Each number is 128 + 32 x the weight over its row's rms, rounded and kept within 0 to 255. Layers, rows and columns count from 0. Numbers have three digits each. The size before them is the row's rms in percent of the matrix's.

# layer 4 attention query, 256x224, rms 0.129, rows 38-54,102-117, columns 168-223
103:155131173168192149126205128127153163122105124099065127119103126152133141104099181039126109103145115085147116095148144064119143143146153124127114164147136172132170154070
105:143084111182168185138160123140130134156105116089091112195174106170160065117075091123128126164144110155095181160144125082115116155120220167089124191151114141134141085151
103:112115119069144155142150135116094105109122080092079070125076109161105152163105106112145162192157178108122166106155122121153115121143104131111125135193179173103103119160
112:160127106148117160167121190088126171073115159100099090081121100134120103107079112155118088093125142108183147108097220113129148086104138136123047187148061099183142114129
090:128128124051170106125157123092157123055070069148072122102093109128105088107146128133146104132151178199160153081177116121146158144187142084108126174131181139142148109210
101:113120120129120136145118141114148037124090128019130137109163083105154129095109121084159162154165154115141096114147159127123143165195131136185126181105123131133088063188
111:084156141131060148176106075132123142123094181214127115096082151147150142107151151117143121085139107089117103180139124106121121137089138125129088098126106079089169178107
097:199143130129124096095114116175132117110117077123123097096154051102092157176112065147115122141184074138099123104076117146189134090177133170102096133122063142116115167086
096:128117136077138096051100128145127080122101094159114116162192151124129082114143129110171083145194211127186122139110135131166140117154162116137122115101130188135132072146
091:124138188178154171105109119146055124187167120139104049087105088128102093128103140150165115116212153116064100097124155142155120201173125091096154120118086198091088113147
109:096135098118187120136171164130086096100130148064067122125106159133144183153176094138127159153091159118161136131114125145126093172164131129207127152164141137124105177123
102:130183090112148036135117109124129118072145095161109121135145134167134126150167156063135138073121112069106103134181148106088144126118124082100131094115144115155130095133
109:103145165093115097160127110102135151141075120176117132165108113128091192172118165095114150147115118173155116133091091130123164136154150117115121142121123122109140172106
094:104147113164090101139148060142161129106079114164137152106095118151188146111066137128090161153112097131132100094126136166132132150126162142142124138070144126105141144077
102:074117146149151127174145177123116095154120163104134148161122105116190130105141135067196119123137160136218109171110128094185124099121126133105137142156081084116149062101
097:129174080112106133086147167143183094140162089139158132126151142111133114103158104129113138091084131132107143157117125157069156111088098109106048074171133079165136143122
101:085115134014091111066135163127128124123206183104104092169140216150159078114099128132164083060054133118118084093128093179168163148117154073146142126135189138179175159140
103:140119157133145089126105099144131100163126132105164106102121095147086141103113169083145061177124109066104149116124098099138175124202168082160155141098143170142094145140
096:107153117093154142132109055036151098104126168157114069149228154201116143163138133067087126118058104106117091170121146083128122107148112104131076115113127115147122144173
090:157150103093079118134082089136184091109097082076150081119141098136167142112109120133114158104148098127106060095074085064120159120162179143125118131142144140129111142141
102:164139125117039142139114164131104168081089095123129109087088159131124125187133128144139092130142127135150110106121155152075146091053077173128183063102161157154160085077
089:110129131129183145190134111160107088141161156131168083108083119144131134108185115147099137173164164111111108115118117092146159125131144098163183130108142083137215153193
094:065110160108147161075152134126094152120151176076157145111123064114107120102124142161157158156147114120085178074135162143165146151116182067183148125106141159141163136170
094:195119140118094165100147175073165116139147153130103175156117155145111087154135054128127134185166167120159106146141131183166129132060061144114192133109109115103157155107
095:092098151126105090186090109105208142191170086188115131158197141143095130136115111046130128113143114085142161180138132192129095122052107126074156103147124115124147096149
107:153058088154128118095086102061158186078168191156082086097112123154055169137173132061149065151189208168089157094154100177149088081126130126168140107139110089099083150134
091:159115175125137125169130129128173085141127138183107097097185104097146114125127138091163099128186111143153167133116156125104101123108147132080084100160146162113165118142
096:141150128131116143076099126073208124150175121076104156174130157176110120129087151121130169125076112075093123099107136115133101146091142102126150167151154147086066062114
106:097097115093125168132100117139089129123131130142171116149101096126131133158068194108112195149152084138111113172090180139148072071114159092168108124136082089196100150138
091:155129129132118101092150090127123125124162137062137153194135134184133047167125077141155102117087123097160110169169115156107092106116129147180123119137158110122189107114
102:063110098146145187119174120109099190132167131113137141125139175116141153098105090145097155190128119196163151152129177173124126153135122208127113130116136159065140192086
100:118072197147114090097101136108167114118205219083050130163113152180166122104162135163141142133150146127107163106140130129143184099059055097104173132096109126085099124167
095:109131122105085172090099122146147168125127142170126108172122152118171138164147076103088138111150135156200177167168098188177112057201115138088093158172139118159112172134
# layer 4 attention key, 128x224, rms 0.127, rows 38-53, columns 168-223
098:118095106136156125147201199115142143117114133156130140054141106076134171150179118172085135170106103095121145141187127099137090158181151111169118153126127122167175197112
099:111147149107152111145109141149096081123146154138158061149175097116103174173112142090072104128151126144108130082145123063087153107084151049125180144112110141099111151098
090:150115123167203000152047154112053178179144136115071077120122124093097174147146128151122125166131137130112202122152098121171140130104176115164099145123146103112065121052
097:122126086115121111156165166086091114179131093135089188131074120109159070084099168170079091079141115156127109153135083147114179057100122130125124135168113058136137160151
086:188149145176129140179095185129128146111137096152178152093115143134114200127110076111115102168072129148121126105148126113149074134145111136190117156134184127109113154091
098:184094129132187111147092128140126097145127126133110156154110110133086138158044094124124115106125100132134154160171087153164068163084153137119139170143178135135102160102
092:120089146093074158088113200148228102097139143096102166118117148144132107108135132146178135134176109130134095162085163122128172084117133102120146135171127158143176110097
093:103178084165131127161135068122082106072107154194126143106098144101140137124114141151152181137090130166099081142140123168139140186108125164076147104116119167181106133107
095:137114156193156116195196129165119104113123109136093152157108171124154096204139127154124123136111164121134168131135177152138104147131167141129110161108130132128131182130
099:194111178130143119128112168119105194098123201177082166120120133129120109052131095109117106150123127090123152111072160113134120126098125093116112135111100103075118122140
100:141154118152152134132107134096178175067143179062125134095199115179172140135149156141167108101188103155143149097103080139124218132126114147099167146086137127078155162143
098:145117111114103135122057133120075126165152121138132102128141156120131191064105020122142103113080053152153131105082096121159064183174105207146150125161135107111089126154
097:181152089136163162131112105141138157198115071105157115117086086088144134117083116108139159102104158119105143163115068107168089105121115080186190106110126128177067167170
086:193163105177076172189091163178129046124155145111213133104182121105142131104138098097130137123149129070097189137135140093175088119077126086125197103131055145139178117136
091:147105160116097156161134183152147124106134144144137088116083146098147077106089133141198137101155192112091169130155069215122105110160068162074127133177147144089114124098
094:102150112133070131122132134109108164074130181131099137075113149078200140066178091129125160182135132118124110153131097083126126150165081130138087125129112155116127061113